config.toml
num_hidden_layers = 12
hidden_size = 160
num_attention_heads = 5
num_key_value_heads = 5
head_dim = 32
intermediate_size = 640
vocab_size = 2048
hidden_act = "quick_gelu"
norm = "layernorm"
norm_place = "pre"
norm_eps = 1e-06
positions = "rope"
rope_theta = 10000.0
rope_fraction = 0.25
qk_norm = false
attn_scale = 0.177
bias = "all"
tie_word_embeddings = false
parallel_block = true
init = "normal"
init_std_qkv = 0.0305
init_std_o = 0.00623
init_std_up = 0.0305
init_std_down = 0.00311
optimizer = "adamw"
learning_rate = 0.00152
beta1 = 0.95
beta2 = 0.98
weight_decay = 0.21
lr_head = 0.00326
max_grad_norm = 2.0
warmup_steps = 368
schedule = "wsd"
decay_fraction = 0.81
decay_shape = "linear"
final_lr_fraction = 0.1
batch_tokens = 16384
max_seq_len = 512
doc_mask = true
train_tokens = 124300000
max_steps = 7587
dataset = "wikipedia_en"
Each number is 500 + 25 x the weight over its row's rms, rounded and kept within 0 to 999. Layers, rows and columns count from 0. Numbers have three digits each. The size before them is the row's rms in percent of the matrix's.

# k: layer 8 attention key, 160x160, rms 0.0533, rows 133-159, columns 80-119
# q: layer 8 attention query, 160x160, rms 0.0546, rows 134-159, columns 80-119
# v: layer 8 attention value, 160x160, rms 0.0596, rows 128-159, columns 80-119
# o: layer 8 attention output (transposed), 160x160, rms 0.0616, rows 128-159, columns 80-119
# up: layer 8 MLP up, 640x160, rms 0.0777, rows 0-91, columns 80-119
# down: layer 8 MLP down (transposed), 640x160, rms 0.0778, rows 0-90, columns 80-119
k133 075:516475526492510532505487507549535505508479515518538459473500487476492519518498534480495480483480522456492463500514497529
q134 151:508497509491501509537472519491484496465495493450518509489534492499513513427533501487511468452497498483534494520507520502
k134 085:491483519463464526548467465496486473505427458489521489469490547501525489497475492504506515497482503504526536472481567493
q135 099:559524492521485472484504534535483524463512508463501491477497483489508506453477479506514509478501508488509476511527541505
k135 100:549539511504509488477537525494529585470513494476472501512509467449463477479483490459557501470493491468505484470494519500
q136 096:507506506513507467502446521537492520495460471525497485517501508493497448518505521470469475514552527518508493502516500467
k136 098:497525522537483472511490492479508511492447528502471504546524464502504498497499534451508475469493519472476479458500497499
q137 092:507524462525505517507500497497467527504471490520466544534503489518503527523436509535489494481532460520496501510479545497
k137 096:579539482494519505520494507510497535495537490489492504507533452497502491472487521495491472523473515510524509473514497499
q138 099:496508518504521494471521468489498478523500471502474493424477529509505451498483506511487499529449508507491493507540520491
k138 099:491485505490484476463502469468497555526457452518485507485508499519449460566493492509522516496505507467509477531447507484
q139 097:509507540505538481506491496482523482542510473509507483510497498496508532483470516463514462496471492496492480466520461515
k139 098:524503506516466452490533466475518478510527487469480515473468496531510496514456520526495512518565450501440526490484520519
q140 106:541512525474510518479525468468471517449418483537501491467525519503474516541463496489534474542475440493516466509518496553
k140 105:519508511495484485559548500513509531480449532550492492477465527524469533518494463498542500526498467453518456463510538534
q141 098:501494478484518463489463520481446474500458496505480468452479527486510503495494519519470496520468476494503510490552510513
k141 099:539544472501492436516495473507496493487464505525506498547512496527481478527488528558522475527523488468526501485484510515
q142 089:460478506533511513479493434498452472467510467515516498528462560549534472523510531555512501471534470466486477473494547451
k142 090:509483506505567509463465456485480447490505501513516475515511531549505487483474498488509493496463512542478491503502534471
q143 090:486490514482514502500505511533503475507497472458512472549482500467523490493480468492456499521554526480509491498512558436
k143 091:512513513514488533513489466500503470489503502475508527485527519523471451488485509492552482491515452457507540479475515516
q144 094:519503489479513507489480506481430502489475507556496490510531504454501515501517485502501495488471556496573494476470501542
k144 095:506501531486461466481476488487497509555529517522525479501495556489542508479500516541515476517476501473512468438471498503
q145 088:537511515517496509494552505537547498508498541520489501487471547499526502519530496568511497469488485463545494482499548454
k145 084:506467515473497511491471472519490517495521519519510463527492526517466493509466510472513475519506460505507492474510505478
q146 093:494472478503519512499545538517452463499530490494478466499533556460542494487480519536516501529467503478486487462514552484
k146 095:463528486499500520513465473538476450487468494519502475487502499499484498506461471514525482526502487469491538491496558515
q147 095:495510487496521508464505535475475504467544511477460508468547501501521501456436485547522493479512465508524521476485518455
k147 094:526495495472520536497515539495487501476458526523475494506530467455487498510441532478498527522496484548533495493488524472
q148 093:527481503497509448518474456497503519507517504506515520533503496497481528505524477492518465507509536500482476542441510465
k148 093:476484532484471500476504464483526521527544467486492502504513521518533518516519534502484444484486504499457453475453482492
q149 099:470522479513489527499515512413488511526494524529518458491564446486480516473546479468531545478510499528486502511494459514
k149 105:473471440522490507491517527455476512518488504518510482490502537515509499498503493504463547509498481552512505475488501474
q150 096:516485508527507510479501466511544511491492524536467498497487503524503521543482510505493502570522468508526474505499513483
k150 096:480492528486503478527519512470506523522457459531466517486531484524527528480500528478526490494534491494512485515475503491
q151 100:486496504477495492471444496455450526493514487503482509487501487475508500487518524517469502521491473496535520501487534425
k151 100:484516429484487539467443482500489564515512488522509508510541471535480491482532525536520507484516514532525498534467508453
q152 086:514535485479476496528507475483503516525517500484472503465486479531487501493498458538504469464529532540508499505524512496
k152 092:511524540479500500471540509482489523476535488466522495514493503523488497494499487498485491527479507509515486513532481542
q153 101:514489520438482517544455486481492508514494476487503522452510502493500500529479495460469498491432502487525541523482503496
k153 107:501480502494483535544488477507495542545513502473508543522472508501475524507497478460486489485501496501499504513467492536
q154 098:540533516479500513498518501516508472476489516489514506495495500480515517498516509488516516496486471495537478459509521506
k154 095:502519494499533503461469485517480503472465504473507558495480533434482475488510494499492536495498500481544494500508534514
q155 094:498507530525538520468512514523501469465514498507505495520486515508498514470485482493473528530488518535474505469536512515
k155 095:488487463530516461489524527503514420477514516520485515477498514515504494502460463518514510486506496488501546499518540486
q156 094:539503502538488502486524538502504480456475527491548474499511471477479511501496443506461506520515521513527482536505515503
k156 092:490493495513494496486537497474560471499506505508506491499471518458499500526490465506522512482472508503478470495470539496
q157 097:522490514458542483504526535488544491488522494515512526543483477509492493471469468454445495494502509523442507517459488491
k157 099:518496482533486478486501493509550468510514515503509513517477517497485463531492442510432504485501472501543555541467549490
q158 094:540507529471550528458521484574519499546463457482523453515473488457529462508520523503498512537490512489509509493489509451
k158 092:471515465525480508466491464492504502547474488485503528475523505472490491532479478494575500475510516521517547495483532446
q159 091:504484471509522489470523510426533509494501552509491471512486514477526456513447501520491505454494424518479483488471487454
k159 090:495489453518504510478488503443486483469472534481483504494516457457504477498479481496469517503487474519494503515447535480
v128 095:520482535485544541498493517497485510498522512475472485544508492490499502519492507523498484492486491481508527478512490520
o128 092:535485527499507474494520469483524456490508521519503480506471465515490460473485508484504550485539505506541450517490463513
v129 101:488498548497551517509492493484499497515507469536518492499482495469503453513465488467482520514489544489531508520470530507
o129 101:498507514524474519531496493488486467513506514529515501505493478511446505494528513487492477494511458514466447471511473502
v130 090:522480491540541486490501453541467491507514476487481460526479513485495481416481460504509516536539554523483479521512492490
o130 087:463509501459507486476466486565508489494487493527502482512539523476513486545495511463519496525485510459488496475507488508
v131 101:492502477527465481508502450533524493506498527503505532518537514501497468485522483489507472527453472466441465502554541470
o131 104:548475508480470520482495510507480499510502491473492524509512544489449517530505505497519464489495508498526542487483492462
v132 093:474503451497500522489485488491547506460487514497503496509512500477502508466520532523510492497577498491463432484436495526
o132 091:482440514489498486531514535520485466538516478469481487504485505539542473513547499522533494480490528496508556529520525471
v133 099:519522526511514472519505492520479491537458515490435513503496517520507468523491517473522478464450480509516562492542515463
o133 104:539482497476486497499520523488474480494536499502531520509507544498493510494515482521484507512535470515508477510471449486
v134 093:481515480510486490507478481502521493533512562498555507488486504488502494489506487468509519501478576506498530520506506474
o134 089:511486495500507509501516520530474492515515495536467522513529522520458538491471492486528477512505508500512478507480490482
v135 099:485522506469456514511491540494489488509492472449465494535492484511500512479430471518481506542505504490523532493507494500
o135 097:508478542498498501484509473539518505490544528531527490467519486450467550522478510478486523505520530500493526531515481522
v136 098:503483482487451506475486529490517509521510505471484481514424498526498571447528545535537525501538497510487491490483518495
o136 091:509448526510520502553524541506516572537469500497520483498504523501500507481532538488485511527501508514499538481503501475
v137 111:486496503452515506515443496487529505530492506461435506540471498484504493499497474514518478486487526472505503481515504471
o137 117:460478519475471481512532525506468486496488492517513498480517493469520523477549537480469500516529502516520502515476507527
v138 097:479511505490528519498449482503469486493498527495537505515522494472489514511515519470489482529521536486503472487498489535
o138 095:458488473516574477515502500498478471478515517511497526490527499529516500442508492516532522487503464529486551462489502466
v139 096:481502507472496513485519454473480503484498513512482503530516502544504450526530457498472510464462497513516523479500473515
o139 096:505483482517495498518531480463477448479525533487536482501477491499515515463469517503471522492521489540464490512497511530
v140 103:493496462532517504502494487511524506479510542520543485538521488485491541523530489492498520506497494497515458489457522491
o140 101:485471508534514513528530486486500479504501456481442517525457510567512461468515494481515503459499540475504520491517502478
v141 102:504513518515507460484494516528505489512505463474484479503447474535519495487482478488490508527489483501498511519526497498
o141 101:445532474455522495521533524495482541463493505477525518485521512453494540492508534482507526516506531484521517474476474474
v142 108:466511521528474496508533514512485498511496498523443491472512510509497479457504477475521488490525511503494549538577502507
o142 111:499505495488515483484484520492507538467518498499513491462527531485527554508459525486487500496497516533496517493463496528
v143 104:515528500498547501492515475505507500468476571480534526517503506513494465526520476489532495455400467475493464485474503510
o143 099:472456486533520541492496498507463543501503491496484523536496500530501500498547502490485526486537493475539475472486493449
v144 103:501500476471430520516498505531519512449524526501527512484486504475477489472543518488506519515508500474467519497486512520
o144 106:509522503493506466502506496506510548514501502484472539468484514519463507523494487537543497476495545487511502463561504521
v145 094:500510488516493514515470528492524505514507489498511499503478490526509524518485515479484513466558552513490508506514530491
o145 092:504480538510515521506532506516496459521531499530500488493511505521496514500502508479468490487518509460479448495484503475
v146 088:471479450523447522498517489509528487508494493508512466523519516481484530473480488469504503533517543494479531524504485516
o146 089:487515537509485466530497480511483520522513478517474501499484496496506483489517510456532502476467503500460527476526490518
v147 110:462501508510529498484546477523507488512538536506509497479524504521491535511548491517520494493443519513513491528519480507
o147 109:501516460536520489504498537511508515475455500516495498503517520484560506494491494495480506510499498530509537455487517520
v148 095:505495520469513474505475505470463506519507487518492515471471483524512478552511501507484466472493490500515479490469522461
o148 094:510503478537493488496506530455553508466464516504479489513500489476497485454497533518466501499530499543525461528453503451
v149 098:512513504521486468482532550500529495497464529507508515497474474509522483490507463486521512530475454496538515519480520474
o149 101:479523498560480529497499519471509533481516487488458491493507501502440496519517527497513525518487498483526486485504483454
v150 088:518487509465496531497521526470492513534497490508478489495480498515523504499485554539490484500456478531447531470505517457
o150 087:548470504504472459490505499490512550527475510510529499515488478459490518505523496510474511487539502548530512507488499520
v151 103:503502550489567489489490513506442502471538488530496491507531497516497454519490436507471528466522523526544455487500473492
o151 104:484507432469538550484463452520509474476474527541529485515526525465547519573488480523479499517525475496461465508510506519
v152 091:530515511489478496533470508482456487541481473482458520464484486534508500512475507489467493466477530520535531487544519461
o152 091:519501479473507484502541476486517486466527527517513517486509480486418533504487512521459501508506488508495496547483492482
v153 098:528449487473550503488508520472499500458555480538515503485507472484494474525496492514501506480552506505501458472477472523
o153 099:471523486518470516499455508513518448515479514516498442513509497493512463512471500505498493561487490472490483509489533545
v154 092:509511508510545482524478522456485491442474492528480526516501493532495462570516525519514495450485458516458478484454513504
o154 099:508477481478509508493465468493518467505496517495510520487496510514516478496516479494447484470521478493493476538455523478
v155 098:450495534516536509475519501504482508482521494509507478520535506497519482472514455527501531481545438557501475495487498523
o155 100:522460465533533545430450450536513477534476497521529483502508501506509491523486500499533505514516501473490488506522503477
v156 098:534514475511513474508502535485479508473473504561530579514489515483502457487488520474521476495548489499421467491503518470
o156 100:480469511484488513510455496493492508509490527481482496486505518538489500520524495510483482490471526488490510502499518471
v157 094:513476501478519546517486491484530512541517467505497450504509483477482548487514532494476496505545521486515516508511480458
o157 098:485487510494450487531516512478508514481505487529481511495488492494539501490480506483488499478522506549476505522485490553
v158 098:549495494523454461495512510483490481513519514505568482469479486522514520518502504474485526532493482542529475537515503497
o158 100:490523475514491508512521498490510525500507510505487490499507497476464479486500500501498464524496517505470472467481470489
v159 098:498514509512600518488467488509539495485497541499509492552500487489492509532519481502519475489502497489550466491532522499
o159 096:453463524499492506520557523522470452522488458527471464505498485543550478454541507484515532488519521479514507484494476462
up0 097:491494499485534512515475520510476494439497485472484527516510510482507505471558513531465499502529521480475409520527514511
down0 092:479503486515487517500573467519526433510481497507504462483475504490530524532493508493499522513473497491459551465481514542
up1 096:501472527468482465500486502548471494492491463490553489508485555479495534486518499486472505546479492509514495495515540491
down1 097:505530514559485516480488529489524490454472549514509501493496527504480505450515519534512505472483477492502503515501525565
up2 095:484503530507497491506527520476478478516512457497490480560536562463518448484487553481469514468547509489536505497474511485
down2 091:471548476499478532504493532507492561510528525498504493521495478483534527491477508496460547490484473462496489518462519513
up3 101:476477481514514501515511513504485483503481465520493443489530501490498463465481497507529562468496496519485501538521521474
down3 103:525511537465428544486562478524528437494477493496538488556515521491499504505512503486508496496487488526491474520507485474
up4 097:520495489488499485530512470527506490507518492493514522505510506513482449523513456485479482495502575494504489500517497542
down4 092:513518536506488506514482518476519575465471485503502487481513482483371506469495497463543515483523501510493512505547482511
up5 108:456475501523529529541505478478469490484500486479521512549493524504509506515549519495487511527476513487530513485488494532
down5 106:498571462511487473497459496511452481484454523517487504465480449510460514488526519508481509480483485509510503458480495483
up6 105:502490501503493478515509501485480497474467472471459494493553557499503522520503514539502502510479552554502537468547538516
down6 104:507498508541500505520462509523505504502536461523515524548444487521499468513512460518479484464456494466475472523530497473
up7 094:462511545509505526515504505478517511465469503504497490546546492497499503521508478493511503540481483502511453491462515457
down7 093:540484471485523493496514525476490530496497435513457511507495518541456500471530512469502469468472488527512525468536495533
up8 101:532469489456474532517481488525493491491546496499506501478499513520490511560489501478537530489463498509498556521517479525
down8 103:504526490521492509522508522547497515534527447460502477458510518509536507449533508503440484514492527496432479503482513509
up9 111:530498525500501566497498525474471497496491510436502475491494543476510516505516493522429477534558491448505459478507447510
down9 111:497523486472508482475470523510481469469448516497469509503486513507513523502458491539506515484510510493487512555497495490
up10 099:506485488506522556517525522483496486513495504505522476502487503502504531511509488508505499510520503480499498524477518480
down10 104:471535492520510461463502506490496511539500440508494507495519505523518504507491513475516510496449500513478533505506546500
up11 104:535467521440486498521501520532493466502481471487531468494515490510490492501526497487494546490525481536464525441511524528
down11 103:492510553491516517516491470547481447523445509483514511513492491496556518529472528495501509551482538477506503498498488501
up12 093:517476493473496485480485498490474485515511493497493454503489510507503505504528489554507502526501464497501494511494528512
down12 089:461548487514522488531534483504495560535484499506487528501511500536490515500468487496524499479526518516491477504561465465
up13 107:478469534511487516498541484507499463490501514464550485533484501498511466493535465501502537523514462489525501498513481541
down13 103:520521473417482520443445518482445483512546512524476538488484539484538520497483532464479450490507529469508511502483485500
up14 101:509425525499517522500489482477512490515465470507579497493499549478509500510507505468488482483484489454528511484513534520
down14 104:479507523495507480490546536518544455487488463527465517463482517512487495479455492464509528520457489498492529508545495526
up15 101:499501506516485525500505531513491505508516464511511494498507499475498467449544495505494529494514479482506498513505526490
down15 098:542485513514535491459515480461518434465471522507518555505432515542483503511526471476527484500504481503493488499509495532
up16 090:485489491468482526514493462431503512445457499516452503465487534491541500493492523536490499491504528532505473494490503511
down16 088:524488470520477508499482476528472645531541526478508507515493497481460481513554473509488461509519526485475495515483487483
up17 094:489485496449544474497506526493509486478525481499470523510523485499502501499495564506460493463499491503520511497489493520
down17 092:449539495502455500519495519529478559497504483471509489448509523516528519532535420494516486567496488510465456473519505506
up18 106:494502491532467524508504504499458484485510490469516465493510527496516529465523475535479516516517531514531498505544522511
down18 108:491506495466536541517477521537489503513499518471466502518531510526462496496488539509508460519508451495530487460509509511
up19 093:513460475427487519508492461516515497482520509473534504553492498483522522492492503502479527539477530499485500476514519492
down19 093:496522494505494473503531540495509485487450466504484466454512505462453467494493512494513499517540468520543521477490470567
up20 100:479434491497496494488469503468468494489531509523488444507506518528581493525500551469507510455485516462524533450465571495
down20 099:498509514500491540538523476534468567470517504479539464510520535494533490508505468511495536507478508496435510499475506486
up21 095:452489494486506527462474525478443502532526536507547476492522500469511543527545531533499486550506494499493489515530513503
down21 088:534519501512473519471490483450502541491485495490444515486451503515519481522497499442492485497508523486509580491444500469
up22 103:476490500470471530502485476482484479517474461496529425525508519484508509531489504524509500504502522473491515490488493507
down22 099:512484553497541508522509523500511516491526514514520516465504548437465508482524502475519491551551546493499513480532495548
up23 097:490470495527509493476497480542509495504478499449481517496523524489541500489493507499506508444506475540472437472481483526
down23 093:475508502497525497531493485438456523483502487481466479542496521513488509518518489530488492529514540475528501485505497480
up24 105:504517560503530515513488512434478493508532483544472474560475527493523434490501517504494501489495525519484511489473503505
down24 105:523467460490543501474524488559504497482492474514499513497483497485508512512506483524549525482481499495520530509532474519
up25 098:492496529504479516470491465498499481491454515441535481525510494489514495468525548525484485526515465468518441501476518542
down25 096:497542536534455524517501485493486460470509479512440472501503482484496488480515458513505519499478596521506526516476547487
up26 102:464458525444504525508513501500498478481511490536499499542513542508487467476504513468520519501461508460454541530517528509
down26 100:510525492502478467461514503510470481462478487485519508520493512527526493509478490508517508515503525490502511528461515491
up27 095:513513477533514531526472503535511498464468509522489486478531474507536498508511548497509494514477472519498494480502487469
down27 099:510506477505468487497475495511549491473469474486535529495512479510440509494531476495534502485501526470520525524515519526
up28 096:491470471549472515526489501510531471536482485478491504499506515482505506477520479514457498511478571462559495502493537512
down28 098:549509497466554471517503514488483446525522507509502489501497429529420504502475487474495527461509468494495530494472514528
up29 101:476482496516446540510478511475530489525520510515498509515499523474508510537547519503468485500487504509470444472524485506
down29 094:554505481501505471528517502482470483517517466548491537435516487495498525501478510488549488515456515535485498493531527441
up30 094:498497491458536472516467568529470495512509507515478474500518523480512512517511526505495505469530510527501481445492505484
down30 093:505478483513502543507505499505510514497535477486468479481503522434511551451447486475508538490486505467524507545501511551
up31 087:547516522481516532481536531557488525490481489499477464527493499473487490532518542511509498520459531449501487496504538527
down31 080:458473520494518506518480488476504539484511531527529523497517548509558505489481496511502495484508493537500492495454485479
up32 108:491474495460561475524546558494482467502472496490525521503532493503524457477485496525510497516470497459479497506563577533
down32 115:494523480495536489478490495490492450477489478492504522462508480519442538482501550512498513474494492568513556490498460509
up33 096:455484495490507507547511512472470491467501484514486483470500576512567483477484482547498520502485497512471503463481513498
down33 103:539479509498508489492497482455541415507478464486501538524533494507451493498523518481509507498514516514535485513507528515
up34 095:459482483493496523519504502498525501514529525491505470501485522503630492500501505565499476495494487474504515509506565478
down34 093:508498530526516454488463486476479476474465495510504510502479483510430519491463495456507518527514487492483488482484498555
up35 103:489509532536507465508554539502495480466531496501547466549477530486534508488471489489525511535537486517477497494562505508
down35 101:469484468489468481514489541532474491526486450481492516499499468514528495483503523485524512511512523543545482480494505501
up36 114:479469533452508520557534485514501440518499503521521516501534508512499480521508489520481496487497470493564482491492499509
down36 114:479495507531480498493513535528507481511522527508531527513451500540421491483473509493493476510488501545498496533469530544
up37 098:510472479506511515506474481492521489470497515541536495517513507506520518513535507518484517515485507487532519479524512491
down37 102:528546502493452485507526480563552502474459481469498509495506438485493477472514489489520514462508497493489523500513504556
up38 093:470500502536506526493475479495473466460507506491534502509481493529511480467504476516429497493483497533514550476511490523
down38 093:453505534534561510501540518511505488514504501484498536506531496504509524513482526508519495498527499481495482539504461504
up39 098:496450521515494541496509464547490529495451500497532462529531506495498453466530519481489543520487508478522510442493476504
down39 100:477487544501493548484516510529502484446486487518503521518522515507543552483450474488487482514498470450466503487492551519
up40 101:561502521495433505540535516515508490479460489498493482531457494476494492495557549504485512525548506476503474475443482520
down40 100:494527505509457527477537502477496436495530531478519497486508514496477464488492530541494525479504476531488543497530486446
up41 099:491517515467472533520502515491464505435508519457484476505551502518516537514500507468515494479508486480515516480487569532
down41 100:505480485514499498515468471488474491537478498519518519490503428505480512507491476501468509537515523499477505509509470480
up42 104:510462487508506484484545540521533471498512467468521503502511489460486468481525514510533532481487507507492491502529482550
down42 107:447513494506442493481433511513470533491498504551519497514494476519492529499497519498569485511518488478478486508465457486
up43 086:479488479518550480503513482515447487518498494491529511542520501501490520511537479507478521493522476494517512495484482521
down43 084:537482532472444482504503493469487488464514459484501493470487541505445476488459528497552515530501532500506495510540494504
up44 096:470505487488522497520518531494509486538545514520471504515499546490521505508507521505489522485490504522497477473509505511
down44 090:537495525488505501500475447503524545467516492520520506538492512466493541490495499484522500489509476495465525518500548459
up45 104:449525499494542540496494479484460474527542528486462507538482544445535467514499509495499470486468545511493533459500510498
down45 107:497459511523531510489444490520544445491502486502494449448554535478490517497504515523504490520495523479480522485486533506
up46 106:510438475500477569508516501485486498457516494458486420515494531492482481513516489517458502498532548457526493458525484554
down46 109:528477481479473446480503543503518486501511504517499524499494523483533516493491525470532515487566427531520533494507491502
up47 093:560469491472512528499528503464528514460496504484539462470469489509496480528482482529484516486447508510499448511520507472
down47 087:506501525515484486511502486515497460473480499518497500519503522505508501433482548450513501529494520510534511495478481535
up48 102:513502495498461512512515499480499456475502491453464490520503489474509468502522496473491554505537503489545517477506491470
down48 107:489497481498514510478482528462485531522501468504520469467514566484476520511510466527490480562487448524517506459483485457
up49 095:494494493504499491484487491497509491472494488501526443496474524470527516547480512501530501464478487536464486498481524504
down49 095:508437505538501470512508508468518477525530547508478525527527520519499468453478490524529522502555501517541507508501520500
up50 098:484503495520513509513444507532504497519494537504493495539493502480507515491516462519443484491485511470486468514500500498
down50 093:492498470525511505501555502513518500502508484469471467482537504495504468514506544483559510537483455538504499492515498527
up51 108:516476570477514485519526499517465478479488492485511503480507488504520477434498471499538512487502531450483518462543506489
down51 104:450518486488456508516478484476539529500531497517509509499468475525485553490519515480489530549505496525519463531506500512
up52 093:499482502563541489503493484513515513499510514491478446492508513499503529503480493502497492518506516478548534485490517531
down52 088:496482507483454490469518507466458507502501493507501484456520508487530477504503530499508503470493497514485466484515496496
up53 096:451505510521469500516531490489479476486539523529532478567469486502550495475496521561448518505497515508513496474515469503
down53 103:452534507500524481516504483471509558493484520448498510475512454518434468516508502490522492486547503520510479583529498484
up54 096:484502495498512469496516503478491513484504511491512496516459488492510439517476523529529492497494488531487520527522485483
down54 095:511463553455455509513496478506488459489494511471419480523491522508523556521474529464496496541505449493530534453467528515
up55 097:466486502447498490481473494513477490507528504446495467545457512495574483495512555509447505505483542483542515506477559486
down55 100:535504503473489511558517474496549499495497520519501528508516539518542490455487460521531493501547495484452532492479503494
up56 091:488471478480522504512520492478503492506495475478516455487540491537495515449503510527502496489469495473494471512492548492
down56 090:542527540526497502485466441498483473517461535452509489484505531428491474474502538467502505506492497505430491502516494487
up57 105:538501504530496509520518518529481480487532512477559480514500510518503467454501503519465500524514469509501505460511496510
down57 107:491513464488497506506546517479498511456414503477501560481522550487491509534483477469530492484489513505502491507515464521
up58 096:476504523509465580560507527498514458474467536471534474488493516511499504541517505525499512503485533513507521518503501484
down58 097:495450474478498488505526500495541542457491460478496535499508492497447502537514411534492479482515494522487462549517528501
up59 104:506492519458451486525488475460462497485497511448526488514518512511499505516511509473477498483542489473484493506477495493
down59 106:506456549522493492508482494459530423484524523516527484487528480477451491484490482493430470481522499491539500474515499568
up60 102:507530517484440488510512528470479492532523480471496474512521552504495502464544535477524538541508536523507513500537506493
down60 104:497494506517498488511477494487511500506544436491481493470545503503498523473517516519447507532518499463468499530466542481
up61 094:492485487479499481530528549521480470499520487496507523466525510513526524534542471530509531495466550515521519480506521494
down61 092:490493452519554509517486535463514527535494508489484500526507452510469525417507504454496509492520485513494525518481435529
up62 097:500493466470508520508493508542486494504482478543476515482552534481528488517499573502518550473497483473500473494505497496
down62 098:500499503483490499473489482502510514492502490507499481451512475536434465524536471495492464521495516512482488496510537455
up63 109:522457561483461498498506505493501470463471478495535519525466486485483530509487494511521522514488513514519501510526542513
down63 111:526517485516521506500493457499495501492506519470503447490555531552514473560489483497498479480499492514491501508457488548
up64 102:522492497493529509508489492505498480450480467485461519491494478455506477506508503487477506519487612490504503501541517529
down64 099:494526538520499490504518495448489488500519497464496494470498471535497483503498523538499520516502483535463517462463528513
up65 105:516469517486479544497497487496534492446500498491507506506506496473502529521537516475459489482496480490471480497483510514
down65 111:494477510475482462484515477462492417542505498524506493499523470477529484555486520583524500494491497485488466483551509495
up66 099:492481492501477510530505502467484486491526518500503484522481548448513501545515520483528502531491541474499509449513524491
down66 099:518491539542524494471468467497545507528503511510467487467511494475534496517530485535480499487508512500514497526523557455
up67 096:474470533530496514501490478522531493469476473530473468532514489486504497507540512517474533503453461507508463503499487468
down67 095:507514474450476477511500526520506492485538519513513483534463466500481484528493548496530492503532460532492505500488484507
up68 099:514513523480474529518550496491483449470485461518487482498480521479529517499480495525465512497460530520482460508562527493
down68 102:530520510519492495464485515489506514508521517510480503528528532508494508474457496517501502499540510492492478454516439504
up69 100:502473569516509535515530506475495481501556489514496526498463501527500468517541481492468503501464488495522486475519505529
down69 094:482478493511505499480496487495495487521498498510483522525524526493527494504474490533504460499556503518448480531508510509
up70 109:452505563514543501540492554528470490483498514502450458510500525489514520555510485499480507508489459515521511512504521483
down70 118:487474496513478539432488487526472522521536509474507489505516465559471509489552495525488499485494484476515507483516454493
up71 101:488480528491475522504530494484508489506513522445496480525484536538518454519502540515485497520538511503523506495517523506
down71 101:508464498438531498517487513512477488450506526534520527472498522509552525484505475497536487497495546507499509485462508480
up72 092:501487498489498486501488531510481465492496497520555541536532508502511497450483494501528499517483514485554505509495503462
down72 091:509457522460493502499537461502506525498515484466481521479472477533494562492520496500484547522501476454510535529487485536
up73 104:474503575485459499512544536511470479490493513503480501528493501548508541479508500479462508538521514528514506494537479535
down73 106:497484494505490533493469500492479496529481511456496518540480553491470464466499534474518531523495500497492488498486491511
up74 103:534470542498511497488527522511478478486515506481517543474520492486494462473514502519491500516476514455502501497526523542
down74 102:487487461540522486522471557480507507494459498513512478556460517506497509477507503491498508491513543528480476519529480493
up75 102:518473528476472512543524501524485477493468531533520497516502521505504496515509527528483522499440496485521533474523568464
down75 100:497493464489460506489503516531503525497501471485477521489524459506521504511546468502535499494503530496478469503524495480
up76 101:459485527514491554479499490493523482483510517498458510505495541510543488523512532505501507485494536511518494459528490500
down76 103:461498482506461522493477465489546477474449495523482501530494489494504481484504481459476472519504475489479476544518500477
up77 095:527494512493490480535524496537563443446516504472478528497498505510496492495498495546441488519465488507461462501503495538
down77 096:455548520492496537516489490456471471504507491531491421463520508502509527517510496465522523472534489469480540435463504464
up78 093:523494524519497487500495517501531479440494499504485524465520503531485518480515522494500531507454556492526465514533519499
down78 094:467512463497521488506483476481488565585499531537511466472504494525432527496500514441545481514534508508493533469461487438
up79 102:523503534487518504521526537488461487453481506485509442543462502531513487489499525523556515495510489468481498506508475549
down79 100:523475465461454483542491504512495509504544481505501541485524523486468495474514541475503535465492512484505499473516492508
up80 098:515491496492473484501487526494511497466462456463526528494498513463521482477487502512486505502527494465485496492515506484
down80 096:518478485485524537500521465489529465513527525562509484526495520495502462492515516483520504499474531496484538504418506473
up81 101:541468549533497520489494526499526477483497507510494495491470514542497466491469447509488571454450502469514492482532493554
down81 097:479510533485490491498476516496476487535520494514483519532513512477551465530504533500519505527495521488469530499524463469
up82 104:499491561487520479509519527473503478450528557432504521526493498514486468527519516505492471506470527520498493455497478483
down82 105:525516537531457485498491490525507491537502489569520477480467519496477515479493488510511489495471515484482520540495493492
up83 104:474467520529447537489464488522522485506528496474497552492494495491521500504580487521466496500482535501538465495545479498
down83 109:547507531518558510476506523521436496513479518484493468498497490456475477474458494512505505549471462499473541455518480503
up84 100:487491536498517513507495479479492468477503511470505475501549485521509499497519501548468473537525502525520428449494496531
down84 104:505517509536531510500480519489523596483511482497513510520486464471518524505460467464489527498465514490502540498496479448
up85 100:513498471473496481506507494474502492511548499458476502502529487544519475533510467500520506508487559490506506517524506530
down85 098:511511506489463545501514515497476581499434485537490465488524487451473505508509522511528478515493472519484521518498526489
up86 104:498512532526547483494506477498481465449487478482500476487473507508517444519511505500484544495497492506492499460524517528
down86 108:504532450517504496514489493489486519506515548520446522506500502472458508479501485488518506475449509511535530511497489511
up87 089:514509563498475513499500492496540463536519494453483513502501539477523472491496461514505488503546538480468507477531508547
down87 088:517491501503500483505484497520514548487493481544500508462523510524486517469540510498508494524495481486538462503486519460
up88 100:535487495479544469506517528504491492512477444543481495510472501483514502508491502506484526453464488454457483483513519500
down88 104:463448508522511523499493493508523434463482499484499502484538539510525511483473493518464518498488526481508549471499474510
up89 101:523406528509496514518467544523474494503509494464517477456515494533479494481541467484488523487517517501534517506548513490
down89 096:442573474512455489499470503500517452464476478507482525533507456492515541526509529544524467499481507512469479522445480517
up90 105:450491530547546457534511512512502461484533520513475522526501521535485495457489462495480500491494493504456473476518491537
down90 107:557504476478482548500517500481503536495521517490514514476477514435533493512539511476526478460471504486525515538510518520
up91 097:529476495477506470506508527488504488492547502478467508475474516534511450489510513522491513493456506506475562531527492505